config.yaml
hidden_act: "gelu"
norm_eps: 1e-05
qk_norm: false
bias: "none"
tie_word_embeddings: true
init: "normal"
learning_rate: 0.00132
lr_mult_up: 0.756
warmup_steps: 223
final_lr_fraction: 0.0
batch_tokens: [32768, 65536, 131072]
max_seq_len: 768
doc_mask: true
Each number is 128 + 24 x the weight over its row's rms, rounded and kept within 0 to 255. Layers, rows and columns count from 0. Numbers have three digits each. The size before them is the row's rms in percent of the matrix's.

# layer 2 MLP down (transposed), 1024x256, rms 0.0293, rows 658-685, columns 0-255
075:145139146110159131173130129126148099125126085141112143145096139120133115129137107111170097128078098144125114106162102160114132126148130105120123077098119157144134095132130172148102134104145113146142164159100098079115121167088157135163121150131121139222103066121134156117128098174146089085166137144105136146154148125184066138166102119146089162129120137135107174137135154132131148133124116158077120111124173124140125135075127133102115142095113126118146129135152146112134125142119131087136121103176141130120121142176178090136101123120113124141125103106132145135123141150106123152129134123142110131107087138171130126065142138097144113105090124116111115132102110158096091121100089085118124157117125163127146154127101127135136095177109127127091112135126143141135107112113121
186:095117079173144092093130114143128144151105134117117124121151129099146116122100159123173134125157161117148093129116156136148181141083149121120139112176139121140075175126108100115157105102123102141137097136137103160068184102119146093156150127097102157086138106170136119143123139090124140137096140128172110164143117123120106115130163107152164131120129129158127105107127124104117130144111122159148132160144070124115139109137147159130174153086126126123127149139142162084114148132126156146099125120075115159122134142132124097142119109086137125167112134126133151156135123140169121082077135186111117166103183126148113066168098130129137113137143149117115077108108133153156125094110121103159156124119158098127105149129144081150130120099168094102119140119141129127129144117134114
078:146101115133154129139103140134151162113134124128102140129147180139147127100093126136136112103160131144103105126115093146111146129179142096107086142131126137136137082155098106106118157124133124131135106114136134065151118124120103109142099133103130127152136076137124122160107105106141106100145097137167132147138147121102092105163135131136127121127140128106107118167124139163126176110099124129144100071159120123169102128129128156098108144095114152156148155136129132129128106077099129107138110134100120118103116118119114123174130151141122121136132122115141109146132132113106146144094120117133110094127157125096164113156117083109133125128085075140124111100146180112148152095136148090107126146133156143138138120110255115132140068169185124122133117162136124149144142128118158
065:160123115143129067155138079129125154143126115129136143174114102158095128089153139128129142139113106138141130179158106141123120156139099121137120159125132115097151107128128105104099156139154128142119129116134105089120142099137107079139098123160145143224145093132097161150168135127119151109121142178081108125104156145098131106144160091134151118166120101123126123136130090147114115083141140142113118139110092163113133141107120176125115093119136100111158150098167122112065141130109148126111114138128126108090121144097109158137114129108181153111147126117141160088118114113107126107147152159116096075148112107131129157139092140140123101098125104115161107135112156135115125111117151105115130132123122146160092102146163159180107081079143150158171134127115109145092168155082113
169:124112114155121092114117128130145114137108135133128113138158128123121131131114102171168118159116142120139068095123141115126140122092149152144112122113093116125106150127119085111120131111094116107106105117109121135143160102115070084110136123106117108124157148137121101139124121057181158116126158111160108131108127099123180104107126123155115166106138096143141127134124131129096136094124116162167133143104134065127131116148143172139138137146172159191129146112092141139102127142116156127127173126112119144122141136164165093131113113103137145144142114119136144143139111136127127073144158157106129129116176181149143097199100142124140163118168172102108090102180112175093093105080120145133107146138141113164132104097160122141158109100149085122130167096141109123111125163168116
049:105125137129149115132102100127139115133105080124125112129162106065107122142125136157147104109170132142082137141105123133084127113117117147123124125117098145134129176126121093164094090107113109116195126092118140109113093134118167131116104139102126149255128139151139134109138066143135150125139117121143137130131123121111132126124143158139137114120138117147138117109135151134106135108130153138113115132124157142109115121111142102155113135151101131182141100111124108145142172132127125148133156146167096153119069113172125123125139125127114123107099126127127130138124082151123148081108117091094131146106119110150131124112124117133108138116102149140117117138140115138147146168146142105119088114097132113129156115156185160122124126113149109120131154146119112113132130118130141
058:124094126127118151113137115153169144122122135104124137123138145160114114150122135124136114125092121111149137100089116116148161157121161106147109123154121140160155151151157132134131116165131155132172155124113115125093164136128125176070151114125147132164130137114171125124129132147123125133139165192150183141123119129110131128097159100098055123070142158151115162114136142133111153094116124091083154121156110115108152134154155098132105141130113050134132069143116098117148082118109142114147127106131120143158119135159142134107126082100145109130140152144114141094142107117095120120127176101130113128085135119146123092127086175093124096101179103123137140104095094139142141109119131131139156107168139135126160136095089186123113179115169150096153139132105144177132117113118096
068:140109147100133141156096117117176131111093109117133143108174131119123114111120150130135144149102093090099158143108125123134164109150089113124123152132143150143139069144123125170092142156154109151136159137093124125160124120140136123091143123090089114215139135096151100136096139123097107133151127156165198114122150129115073153128130143092110128157104165151148113146108092092099143146144117128106081158120131099108155106115126117167110123155125101118143128133097101138127144091150131138102088140092114133184131109139154120174136144173176104109123114153124152107138099148084141086170153120109120179127143110123122121083123095112142093121155172116111132104153151142107113113126136136119130121142137060143147145125152123157137117138119137181117140125130094122137092109136169
140:113129123149097053126131101136154121078113144182097091109137143126147097138121110184149095139133139094158074148137123116108117145133097125099117143144124117159168114142148119105119116140120117144130128119142164143112225119123120103154154152186139094091131139115152136154150111098124135106144113126181120126127143115104140139100142118115087146097103128116110115109074141124135157113127121150118080204091133138101151132151185137131118129144138154154117139117124092110141131089117146147146132112094104117112145182126142101112132153133128136124134161142135119128104135149118155117163127162101149132131102144142100081155157168165154097120123155087154113136167132142127090149102072147111145159133133147173126142081127135171124150112158109133137129094116117148109128131127133
094:157152101131121112128154143156144092098127112132064113147116150108140146133083137136108106157153111141156086099142120147121137123107154101131100051137076150128165097137105139096113116115139108123142105100130118130127180147078094172076105148153127145111150111137182134074166132080076164141160117171132138150111120101120140167127113100139096156094149141129146126142121099161122136125122142132097096192115126102113127164162165132135083121135129109132140126138115156101139114147142155138160144127108126161144105123151159125128134094120119123124168107121136147109125112129127121155158131127128101129098114161128106076159082166099128080126154120077130113121134133110172098124118142135131160143141106097134164113121121155193175156119147122150141125123140134121092127122118118
064:131136115096135130168138124127111106151104139129144139104161116132098096110161090106145150123094110115155097141112172134187153184185149083136172095141137142160161124116129146139116138134139118105134086112086180147107111098126168146100117089094153154180148158096132104077107091138123087110102113121163170128163124071094111122117164127126114158213133115173131118102130123121107151139084079146106122142097114099104128118154142131177069118109142125134155108107116111080123151118141148122128125136143129155153139163124125126107148125078140103155125117142133137124135143145110139113136124148140146132133080137128108130124101133173148145141122154151119127109144120133111105173169103113114117122124154132098152130149148126161147139114106126132138123144165092122146118135094097
176:148122180115131154122136142110099120119080165124141109153146116129096118102118116126123129128151145179122103128150123157166089105151124078149111121117145101101117127083145166103130112122130120137158082116124119128087130103086127160123124128146159067087131117090093140154134129148140114119123094071117146167104094146121101127120133123114134131113095135143166128108162141149154134155129132129113183153130147081111121169161132116108117142121140105111160162164120184123158118159134161186107171112128137139126103161126158149104113140109157068120143150109153108149136138136138159125124188114123109076140137134168106113141107140101115157111154110109157109078095107094158135083140110130075114134124165144133113110123155114153148143116167151117121126135127153168151123094112089
125:105142116119111117099161143164116118172128116124105131097135102154102119161133134142157126158092140128146136128108193140169132149098165129154147070131128152133161181135137136128144113110137113134131169141138126158109133139128133143110152116130147106084129144108153092125159144113126124123131151163126131162139135119128175121144133119118126172071133152140140146111157163121140097127137102127102133139119124137084144138183183124154133128095129069075107080159131098107122112129092145168141141135126129131115108145151109114112125112098124091143172128156112150146122130120088124103122109101092164090115147144144095105114066155101131135113165104090129119119090078132158093078148099123146134118158103102104133113113093164153111161138164140117121146144166125181159138088114087
088:152110147085133117161127125115157142139098084127135119131177112126095128084138097129153113139164088152123112079122111149161174126100191121160137114106121150169141098142107128102105128138108147109131110101144167103099130125137135137087099120176151134197130100113145135133132066125105105115135151145152138171105133133159120135139121157156115135130105127148062140134158107114188135118126133126121141163111105143111107110092121125171118139145140129149177174133107125111121126101081137106139128132134079140164145120108177130137159136166097113158098114118115111126112132143146102126088129120093123101185157107106120162101142124116141120128108128154123099114134138148108136150107103118131093136099154099128143128094202123142092113137109141156142137116134154144162106092075110
099:108163123150118180123134125126146109153131098099123127101165138145118128100117100112156113146129090094122106115041139105138151167125129088107120091152104124105133199133133141131139122121146130128147171126160121141107116106153127131089168124129127140124115117146110158149113156127136093145162110160122181171136093095133138130148161142143159127108122150139093149137124121131150125100104135109102123179143144085137160098133119083150106130122136068146160085125160076156141149113072162116125159086157089158109104133131102159161147152123124106125127131117119101120166160147203113110130121121140115148128137127118122108102150126150188100130143114147139156121121102140150124082155128132174141125131084089140110147107116139167136174134145104083129104130115141117127141121115106
079:104112095108122142130163107133113117132110134155090147097101113132158120120093101137165125145152148138129137131073123127132106179112124126129153112128119120165139161160113114125174072147134131124135107107124127165117123095136099130135114123133123084093133104136137128109137118095170117078126092161148155135126110117100142123127134092129115163088158154163122152105126175113156153108137108122075109173111112157109135105151174122158125153116164135129109135145115094104118127101121155152137141121080138125126143134146131142106114134111121133187140167114136129142127161130099134134144120144126163096128133158145119112101178214151084121060193125104118156099142154132146122144115077142140133142161136127123146142097132160158125165132172078115180161111127135150090122129091124
141:130111129140125083107101123176174184153117140073120112131119103122150122174069173164129113115140143150143128146124106139128151123118136138129147128167145181126107169134118138097164120126135148123141134134122149149075175141106123109151138092117168105088118149158177115122103127041170161156110124115168128132102151111081149133139156114121091103117136154115180148045114133134143131133167121131145114149121154129121145108131170132103130085113103109122154113111126163091154147112154145171152124131101112141119139158095098101112138148090120136151132136145159145123106077135109123108115124134118139124125143130118108128162150145141120115114152133112089104116125124172113146145108083140102170103152114120124134133119135110128107130152166061111102151120114121127122138143117088
138:114128111159137092144129148149137130144135088152061114117093116121122155133106124147131138128107089100108135134145157117146145177089147140126102111138134109103182144179091134122126147124123111111113147097127131123110179112172139164088203088128123115070134098076163161133124173097122151144131118161129123170130146138125126119103151122140102165111105133139127116131156059154138155124124133103123106150112185108133153140174137119168094117142125129166115131137146132135140161092083139121129157118144111159099101182104150118124118131138134169119135140166087145101097141085150108110124111160140105139116116103130138142130080129135164091155154103144118110137149115148171111093113098117170179123118108122140143100106096132167137141103144140098132116138148124101136142131162121
139:114128124140121126159136138123152135182133163130086113140126128118135128128082120127134155149152094116112088108091148126153153174135159109117103128103141118150157156157109103109117118151141099100138150066118129113104170113177126150128166106117083096068132121130111128132118166100118147169101135152147161145140131077101125112126133070085103136082121137162137151137079057096130165125181149110122143143138150131109139133110143128133172127108132114174117095169166112161121151109090161070144144132092106154147091139138123133114167105120128130138160144164119132098101119098146118106151131160138101111133148128133126122117112149121127122155183103150158125117123139164117119090118100151177159146120125113121119124116093114174166143133163114098130125137119111104125140142147088
065:139119114127118130156152119137143123119128105131083102090112125152149105106106105134154100135138128147118110096105095160125158161114166121144123102145135117159132150113109102124130068136137116127147142109142146123109146110093134115113125128101127146112139122144110096128108116101158115116139175187173152134137104134135157138095117083111086153069160140162119138109156147127136137133116092116081114168127122099118138094171180137123132120144117113136104110159103152113122110128094186142158123093113129181141100110106132143133126098098139121156179123159110184112122123127127157099098157132139144104115165180138117106110149174120141133127203150103102122103126146122147096124127096145134119128192141127142139110065153157181142148118172098095162154114148106110111110137099098
164:125090123103140117097130160145156115159105159150130120106159119182118120180091150162131100122108117139126098134121134171102174145080148129155131108111098139128139168132141100127148131125120111116113154139164129143067201136111098125125120120120160115125121095128132133145112128113126125150139175137132116170102128138121131111125109094124126132166133148134173149142130176138100128094112094151118150137100168125141151106138125172109113115075079152142106082162115158129152162155146155154140137132128145188115138162132113101089138129080150111167157157109158127117096144131070114087133133117105129088131104160127135113150075143105124096142129108089153117124127108125104090116116098104090151104126107093118133100088122175153123086125167090133138164119141119131140137120105120
077:096145111134117114146147116090117117113136109141128103151148144173151116108120109101164137110153094185082132131118117101103105131139149120133159161133137119110137056147089142146135144134108173131157153141149103113112119081104137122160124114123139132184134105098097113154164138132143116140182132154124131105095151119138153112151152131156149117103134132124122115170153124146138129117110158143141136106105146168120125121102063144119113108148125153118160176111152116098097101094130094129118116116150133107093104131141180113100108137135148143063113156163113097101117121144109134134121140154128091103139148139135158116149105121171165089159144149126128134158188137161113094123107153114102119139082120133120124177115144106098134133079139161143114087139117124109104152146199186
135:123154096120102119105135140146122124161154121115082129101144107146133103148124144159167101145130134104156127117082168171151156144081175127145114052136102104120161163132133133095131134109132111130126162138141126147093156139141067116110141139101159126108167156123154107145167131085132180095154187128136110142149148125134121143139147111114138169128125149172154127112172164117107100141116111142143108159128107076102149118170152130132115137104129041096126112144120119103149114153086166148138159136143111135115119123174119133118132111124139125152126107142120120134111118104112118091097140137127164134123157162134095084104074130108119109117162107121145114124121115127146098052131082107144132124145143116139122096135144133162128146085181111132128140104147112148138153145124104
077:173154092086127115100156148156122147133135119107090146112120116128142103137101192136155094136098117129150099102109117194132137133081148113141133045153147139127139162142139123152121085097134119123164178150135128157103143111136066138110134147154148133127134160106152123106126135112091134130146163128164184166124101123107132125135143112078077144125149152134121112144140137123112125114129139117121136137126142096125169162157148119108082137119119064117153055144153144101135122140113145097154150125152128136146106153157116127122130140113147132121171099136113132150148122122097119103126110139142147122131110118106096120091089165133152121121172116077130115111068115120120132110118101099156177170158127096119130130113117168148148161123167107136155127121152081142133158135138102
034:149138126115174105071091116116136125126117100100140121104140105113102127111094144122142146148099100144121107099127159131111149122132126151100142148105116183170126086135118133115144182135137130120108146049118113112139131116147108119152150118130121141204122137147124120169175099121155108109149174098140148190143126127166124098116112117156125108093108140131121096138121064164136142149130112115116144103153183141147099123086134121147151130138138088177122120105132129120092138153161111141133060139156103138155122098114114143154151085108137114120100146118157137091086104152100151127154166131124145146167095105095145124111120098088112139138113156122155099126158138145113150109115104136143170153104127108155123144147131149122146086095095119076116137115085109119139155144125135
143:132104107127109109150135114114118130108140180130121146162125119128141176079129123085122169116136125102142131105130109109062150119170129115101117153106129088125110106162122140083134132148128136150151091108120111122143122098162123126152129100121119145255158112135116127134156020142125134126145105065112142126088123135135094098140115121118142104131144100148137134136118128106091132116136226089113128135128164115152107078133141130093154126107114150157143134123130139114125121127128134099141120141128132100115115113138107113151115120119134140114126099118145125127143152092167127131123133121146106107119128119144150098154186111102159132108128095111149097112119127114109148148114134121129139161136115130153118117130209110137175128133108101124109132122138147154105134139115136
064:130121105117129160098154158078159118126119121109094161079131141141166166111117164137148100120123082170153157102096098142141126142150108089128119077116140132132144155120109165115121112140141163101129176127137118141123113113121118142105151126140111094140156130072111132124120132129160114100157166158156197118118121122121134136108120112114106152105145169146130140121141157123164118119124097101144124123174139130173158116176107114127078140104136079139142120113131102129139087108118115103135103108154136108134123117181145158124155122113154123137122131135130132137117145094142119147133124157122153119101151127120127164149140172119120094082170075127127173109081123135129134091126077119090182120172075164126129122122135143132126193137164099137150116112129139157129185098112088
030:171150139115154135103091179061156140111138143113114111104112123122094126093115129123135084116146095143121103119065136188123147105135153150121161154121104156170099128134129153134159154150115161125117124106144141118121149095142104149173156110117160144185138078138133148174137085111139136112138108126171149136110090150141106106126120104130125141101138113155112090140097095119130148093091109101131086088165129169142133111126125146138117118122129117135114118069121114150157141136168142076105080119115085155151096169137120114142146128138146126108141153137123123127150171148119136109137173171146124160100133119094156147109110146120124140153165122112127111124133149120153105153098122115131156156127127131177162132120172151117152111121098160104167162093105069126102122127145143
# layer 2 MLP up, 1024x256, rms 0.0536, rows 659-685, columns 0-255
128:118125114098126129133179102172119131157131139112112116130095125141129145153112133127123130146076175090155153111147133142083104120130175146162130092166066089147136114122140140128114123095125115130127145139118185133135117139147129135125134143087147140182118126129149123120125084125160142136088147091157138147129153130082127107138054158116089117123118136116145114102150108108067113115133132123080112160115081102090114137123135098104094109123123072109125093137134089138112125149109157163143149100139144109128130083135138157099118123128124114159154140175095143132134087131107138103095151135100125141118111132165109110118097166136153143138132121104087139195125147116198127153110118123118127094137122105132138126142184139147125178085147129133144182090135124132146122144126106
078:122163086120112105146130041123143146136179171099109127114113106140146132108146094133114128174131147111156160127147118136120130086110137125150144087110134108095153141111172129127122100106164123130122132129128133139147152132113145120134120140118093139126135160116140160112131144103139105096129192085122136143142119094108137146153112094109104098167166110139117146118142124143124157196097129125088093159117120123103143167111133124110092115115144138107124143133129119172145130195127122138094126144108121088089133101175123106111096096065110118122107195110119120104165192134174093117088100138094128131146131129150127115115117126131091141132118108129124141128151088110120116139184120149143105146143123150099161117157188117151128130083127111165121139131150124140142100163101114
079:111111080118107072141127078152180145129112119081118116135128087103065156129123162129146133119102139120152138162118138151114145148116143186126154170116095123116159168098158094091139122114118094130122122109155075148097143140100116114149128116151148129133077108145131118094143125177177138122102133097157118158094156102138117147143133119141136113145111100103139114116134114129066107110180141135089120128106117123089147120085150130121148106125134122105133155106127113152134143141162148152102124151097158130067130126141113161130173128096135163116116172159102071125155142137127125126103112130107151185110153129134125112131117166136156150118159140127143136119111170149148121166113142112114150094146085095108131079108137137124088129157144110151125133127137112131155096160117079
119:141090108111146110131151083136128121134112153127126136132093125114122134138141151142120130126106162109142109138149150148085111121116177160170133104142044105171141121135157131117125118106094116092125133150143150153078115156109116131120128132085113127187110142135132092119138059103162152151123150064125151146125183117150131112125078137125120154131111121122178112133130098124065123138118149133128119141123097091073109147145147112097101087148117095104110091146128132138104127144121157192122164122142161113105114134139099148108117117112112135169134130154120105136154114119076127111096157120130135141129103145161123121097083155123154168146134125120101133146123114159155092116129113111122131089128104100141155116117172164141137131065172128132108174095136115119113105148123089
053:123099120100140126105080140142105086127169097139119098126136146118173145132124126112162155095149141120180121117115099143147125143154104099092055126134103160129113150118081124094061092106139149146110148154118147116133111134104129129088151149179113086171154123169171112070090113101157151133137101112170136155115178111129136085092106126104106075121146148102116092101149097145125143098078149160126097135156102109139123123157123109133145118062094134169119114111130136130122130159103133112120125125138122163153146112111120111081139118138137134130094106144119132106133124142107129145136146135124137115122127086155136181125172139128172135134157154157121125115122128175137140133117140128133124166121089169133157114134154150180106102128153097133122154125094128134122135109147108
093:146133078103126095168153073147100127114126149116131150130127102133132140161127132146110122138092130086151134129140126146105138116086136159152147080123090103165124124127167137138077111095127113121124145187122135154066112158141116140126134159089137116211108165148143074112143071115120134127125147119151133157125134115120146138122088119094096152129117137123163135141128124084095108146090137117123104120129128074099121138153143103115107123114150092085105112151112128130115132148099124176144145157134152129151113101157136101097120098104100128155139140132132159140160110114084127109098119121104133125116118149162101127083097150113122181137159144131112144174138114134159112142128076112120098105121114100145133123127163168168139154129152126146114176119159090120137125192103094
088:133134148117109100144174139140109145163159184126124146123106125128152153115108131123080138152102109101105138109117128137094159140124152150129142149147102107133106115125122139137119104088137117088145129118152135118127117147170103175170118140143140134152052121145170108144140088124099133140108122108113135156096110139113083145127106124125092131116161174115120109088115126085119116120126153117146105118073143099119106117102112139108091172097123061107103139115085109148094115122139144161145171133089151131125118119139174085108151097098083095182154123161158120108101158109125109150085115142127124129133131145159162086118129140109145138149152113117127105173149139111151096116159097083090128085087140107105130143151139126131122162174153126146098149119125135169119079132123122
125:136145108123136133118181072142114131148098141137129136137097109129133129152112120138078128141094150124140140134190136122102121115113143140175187095138094097173112112138137137121089135101126105112126148162150138156119103152127096140125124135100129105184107140126169114132122063111144121122141157067125145149112167097106134092119099110102123143119131136116142133114139109121085091152129143129129130186103136102082115146135137117106103146119116103110124144166120139135099135157130111154125171107148163108138123117141121120102114124093095139147129120139122144138151121107052115107084154122097141121120115146159115114077077157118122182150143128117111126169128102122161098126163126120110129095128129102143141132114183131169138155104177134144075173111129106115126100186120082
090:138119084111131099120157092156115119103108150127096132126132110128137137155129138156100134129129118122130116130137141157112132110105160168150121117110081120148132136142115135110069113057105097130138131149138136163119128165137129140113114165099139078222101132131132079103128091086166135135104156084138117151132159100120138126118090119101134157117144127121193131143166126155095105137118133139117118140079136119119130123133152110127081121105115124115100133144151127154110130160167144174132132150150165143096123122150128110137084122109107141138118099135114157115182148120099117087094139098108119122135111143175101114138034157100120131170153121129134153143107112135154111107129128121127119108156118102145146142131172136123129132104138134161078184120119139149127099154116069
086:129104124159082132091150138175109176117163149126119118141096130162145140114106135130060125166125149108119124116138121131038088116123116131121139146112076105109144097134127104111101088084183143136142132115139123123116157146172113128130121156135098084154123123096154094115095078135108146096134125123097130180119123155130129167141089105109144154126116160115137149122124138107095104134144154124142089106096145153141108139165148146095092130140121138107101137177140156127101129124118140123152144125110153099109131128146105116130140119141103110173153116129168052112126190100135096158124117081191124128102143132158089118123127111136124136147114116127126130198111114140132091073121141128127122112103073109112140102107154121112127133144106120116145136122122143132147103139136141
125:142115125156115122139127128113059143117167108155129157130068137134156146116120108141076125106149116138142111120187124162086061117116103109116131121124142121098120132140126128123101116081150135162131152120133168110138134148133161180161102149160157097189101110111176122138133091110110065103199145100121122150124067142153091089148115104126116158158078122097109138133162153122136147117158146137110111125111140121121124134123136149111076144114143124120141144160119164093124145161112119119138140107148151132144129145177140129134124114142064107140111122098159148134122151122129122162108146154124135122084093153142124131136111124147105153140128104119134115172111100094148107117107120105062117147145146163116109121073140138150146139153162106118117144090122150146132107141118121
102:116128101109138107129155104160103130176124117161101157133123084101092121132119127144122123145080111092142138158126150156132170113102175156168147072137105113150120125114156137153123161094130111132121154138126138134104109148108111142146133138111144102169137154168146089106171089109163174133133181133131153170130134109108151148130102120102107146130136166132157149124120149096105062151113140123119106166067151083082133147148149107119110136130123075104104083158103129119127118150112148159118151148122138118140130115154129123076132121095112110141118130124111169148139078098101113120074119121111136123115137115155112121089090144123109172134161129097102140150119126132136115119156104092130112093155111103136120127149143158156127181115140130138130180139191112132120154174129099
094:100181153089153112106151130112151103135159127142081138125133098087134103111163136133110120172109087133144145104126173150130137127118152149171170120081127128174161147157123112157119118115101142112117117119100129139090143135111114121119119128122142105128119123183142100096131116126093129183106158086095137130136149108151099132117121077125145056126092174093120157147142131118139131144157154113121135125124130120123137136150153106144116095136152139129139120148114145119127124140154075143134178155112107118107089165170069100119163138131115126101106108123134085130135125119123132120125112086165122134138152104131100176107100158177135116123113128151161130136118149145125145120120117154116152098148137131124113066080157114204075135113147114157062104138135131143127125115134147
105:114134092115106088130139058161117124159147126114090141120131107134117121156114133142140124146097144067152094144138163118100147123115135145197179091139078117161104108135165139123085147080138121132136154138174127152085141124134129150133106136110161110199101139137165105095156072111141138145130136077140162122136126092113130092104085137129095128119111144105138130121144136094097127145137146139101100131134111074115117131136150077122108110115140099100119110161104131123094109116133139187124154114152153097121111137145136125100123117122095098138115131129137130119138134122112097151045126127116153130107125148164105109112084123094113152108153122113094139170133139132174137113111116094133112082118123110143134134135160139167133164105145158148109143137151119121132120169128084
112:128118092105131117141171100166109111149107120125102137119096090133117142138093133137111114162096146093144126123165137118102132123120158134152149086139086096160123118136132130132086133092125130123136140166127135153083125153128105145135125129129147092173110132117164117102116043104146110127125166081144149148117133100103146127134075115120092134112127162127161149127149128107092095158101156125119125149098131089103113120136152114120106123120130097088121113141100129109088141142130122182144149135128176122132139117147130112077093147083118120159123139154102144131165102114102148114079135109121153125128136123181106130097081154147115205117164113122113139172143120127176093118132118118122117098141096106135146145106177127173133180114147151136108160085153113126099119163118093
125:111146113113145100118152071157134130172122130124112154117107099137102133163117125137115113125089134121148138142140136158100104133107185139142140079163102112146120118120144136149110147107117122120127145150138153156096107153120094152149136118084147158166083150120154103128142084135126132162114178062154129147113142114106149098121090125105092150125117118139150099080134082113099100130109145125094119164113127090081110139129137089122095126142137090100118082162113096126116139146091123136121178133149169130106115110137147115102156119104072141152134137145101171120129108126083123118083120120097141139149121148145135133101099171128158145171141113121113134150125110108157129160151098111109147114147127112137138119115157151149136156126198137148112197098171126134141116173116080
097:139132085105114090121164066138107106160150114146129148141118121118104130157113124129084119088120120092195121140174119170102128118106125128192149106142101116137109121132135146115122139025110103134137134143156140146090120186128120145116124150130154105222128142134145098128133091119132105127179159088133136159129128115097106078126099132125115149133099116123146135133131120139099097134111141132133142156095134092140109130123138143120065128082142089102109131149093127127115149127127128135128153117124146121127138136150098114128106116125096124152121130139138151127135141109121118134073114121129145130105083135155134117109087117122135156148147099132133147174112111108180089116146076094106131090129089114134119121106167110136130134104134172146101166145154111106138121165135091
091:132153081117118108126160061141120129122174135117099131143119128101142140174107149145079111129093159108155106121141097116085158128105135134152138094124102114140122106117154129136089126081135092154125154151132130136087120152127098136136100177115157093243106151116135118108118055094147130118152139063146128131132118105104128115146081116122112136127123149129180126134147106139095087153131141129108125138115130114130111137135131125114085124104144108101124155174122147142087126139133138138150133129130163113117116129140126118105159117121093117147118101132136135125145114109092113136099139129134148147112128157162098127091087128113141177133160102157092164183119121148158086102156111119101100125150098122150133134132126140162126161148146146131098178115170139103119104154133094
107:130121087108136097161172092134121117135130124131104134141115082136120135152125129141126113134080132099139129134141160154103119120106157150132153078161082093187115152109147116135093136098128105118135139165119130148098132146135115136119126129093141113193118151139155098095125076095148127134120178090133140129121151096117136136128044132102094135122107155132150148152148124109085117156097143122118118150108132110067109138163134090103111099117135079102142108156094132135109118144116112160144140132133162116128131131153121124092128116097107141161116114152101154141163110108071124119080129118099153117123130125160100121096070154106127168136157112141112156148127120130156098091141101138130124124159116118132122125114184138160142158094167132158080164095150108108138080154122104
120:105147080132121112100171086140115123149122153142166165109126109100125142136134159145116132139121140103144121153129155151099110116091166169178102086119090131139147122125179113141104133101107111099136162141151158152126124136113106128122107145116114132177131169120137107125144060114140147150108189088143128131125146098145158094138094129126109160127129133127155125153115149120101127144116137109117083170113135105076114187107149112105091157155118101107086091142171115136085141142124149167126157141132137122102114103174133106084132123092096127150126130133098099134157130146097126093104116115132129115151095119167140122110089114136114158138160123109108128162140111142157130132146106122175135101158136112136139092118171163145137120118128144151092186091139111130111084148101069
078:149132123174097142111134047155118169122089129124112115145158094149120134138121121129136145139121151153122091145179139159113135118109136149168132111090118107091117198141166147122098113135126118107092143120110141192126140126133127120107125135149128168122127090152154129130120139145141155127088096113119124163147121144071139121102126144108133147153143123133133191134141142143084155097143148118164151107135110087129146111123148127138096157131133135122139112136158139186128118148121147143126149111116156113134134097119177119108133161138138165138126185133133135120121097139109130040127131127108141163178153133115144115150121134147140159128144079146139140139105125110102136167120105121152114148131138145124121079098201114133148115045153140143143137089124156136152086116105117
111:129148089117119087123144097161123120135117132147105129125119108126118129141114123147124139122070145101123128136147163165095159115101160137148133102158085105130133161136168121120108170108130117114125149145137145143090131139106105153124132128089130089165136147113158087121154084115128144165145176123139145167119147097114145135111103138104126134113124152140154128137121103091083074152122127113129094151108138103071134151102137096096112132130113041105126073153121151132141132159131141158144139105143137120141126139152110117076130130112116125181115122174102129134138085095105142119077152140135141119087109128175090125088087137094107144140160133093085146148125129147141129091147100099126131099130122089135151104128142159162139172114185122113101155130174112137118147165146089
096:145111071119113081138140074169131128135143142133094126122124089139121132151112131146117116122082146085145148132123138197102134129103150149169150063133112131148096144135148132150090140089145099133135173170125134123112122139143134137148120148099160096191134159118178078100152074076133124123113182115139144160130151101115142117116101126121124130122135146126152146123145127117084127134102151141138103140094134091103131136116163098110113121118138092089122083186145108125122120158143145161119152109127154111132108126154115131112086136101096116144142104151084132138152114111085122095086112142119135126113118122155086127064069122126141154145144108123110146167117118128134108132155089108120123119141121097111144117130161131166139160109165130131094174116150111129121127163123095
035:112134154159073124168154125133125142101109149164152143097142153162138135100123128116090129134157142129146136144155155128137127111149172094156119116142166107090134151117168105144155098137150092165125138186156128134103133143124139162161137139130152107116128156107133109082106113126101142134104144112100094085145135100128167146142123187100101130146165163108124111106112189092136127109128162162175101134101098122107165124155150146145112150124134154093129103150098083087106102145115131120110167158102141120110122166146138120102124161158131110156162130096093125151127154113093117126114085132143146086123115153150121115171135141123182148132136111099119153133090132110170114098116166125096099119152129110110125089161087122148126108122167107186110149125116171138130102109116117
076:134111114120103131100149146141094120123116129142117145105098121124123112135112133174099098166115173113133158136133159157092129092070147146122149135131100087136157153123141111164101136076134136118086166122168106156143134186146123139132176170145119138183143149167157097112114087137098140118164153095152107157149120137132135168113106119125132131146135164091079136131144135096113113156124101150148125145094106112108127100137115103104144123118137098101126089137139131103128104152156118148117149136148142085135149166183122115141133125140095123133159125113143127166122099122108130141105117106137159122125143138143094126097114124162084164125155121116123136199083086113165085132161129112118158100148060132079109116134172122140092149117119130119142152083150134143130135172103103
109:122122063111117094117155102167119125149130160124095145125120111133144124144136133131103116137093139083147115129145138155096145130124145158147153074123111103179116127136142109131084153100150114117122154144124152161093106136121111137127112141106146085188141163112155093115122053113122128120131145077118136166134151110126136117109093100104106128112134136131163147117154149111084110133099142126153122133115147073099117143144141117102089146132144067112120085148127116117097139143117134170142148142124177121159121140148131112106127100110082124156113116135125129123161075100083124122080100111112149129112123146179110119088099121119124173127153120124116149177119108142150123111152086111121117088112109128144151127115161150182138166120178144127106162109164112125113132174129073
037:125148112128142132137126111139130128127111131131168116141138146118119138142129162154093175157090156140156153158174139082104083089103137107139116100177098120114171118129112156168107108098129113120132139167120139136114142166120117119120062139145154112110095136200125130075136132147090141129109158138143090175140135108107164132134123126079108126156121170123126132130150126121140116131124165120141146140147118106130134120167136094140126131118107159137127105143148123103049112130108120191101157094167156121094158099137090161116095130123109090110102128084139147154139190144171112136125091116169159150121157138136124162137148112084121127142171122108126145135090135143082104115148117110129126093116136179116136142128087118125151142134145076141104119139160146135116119125091119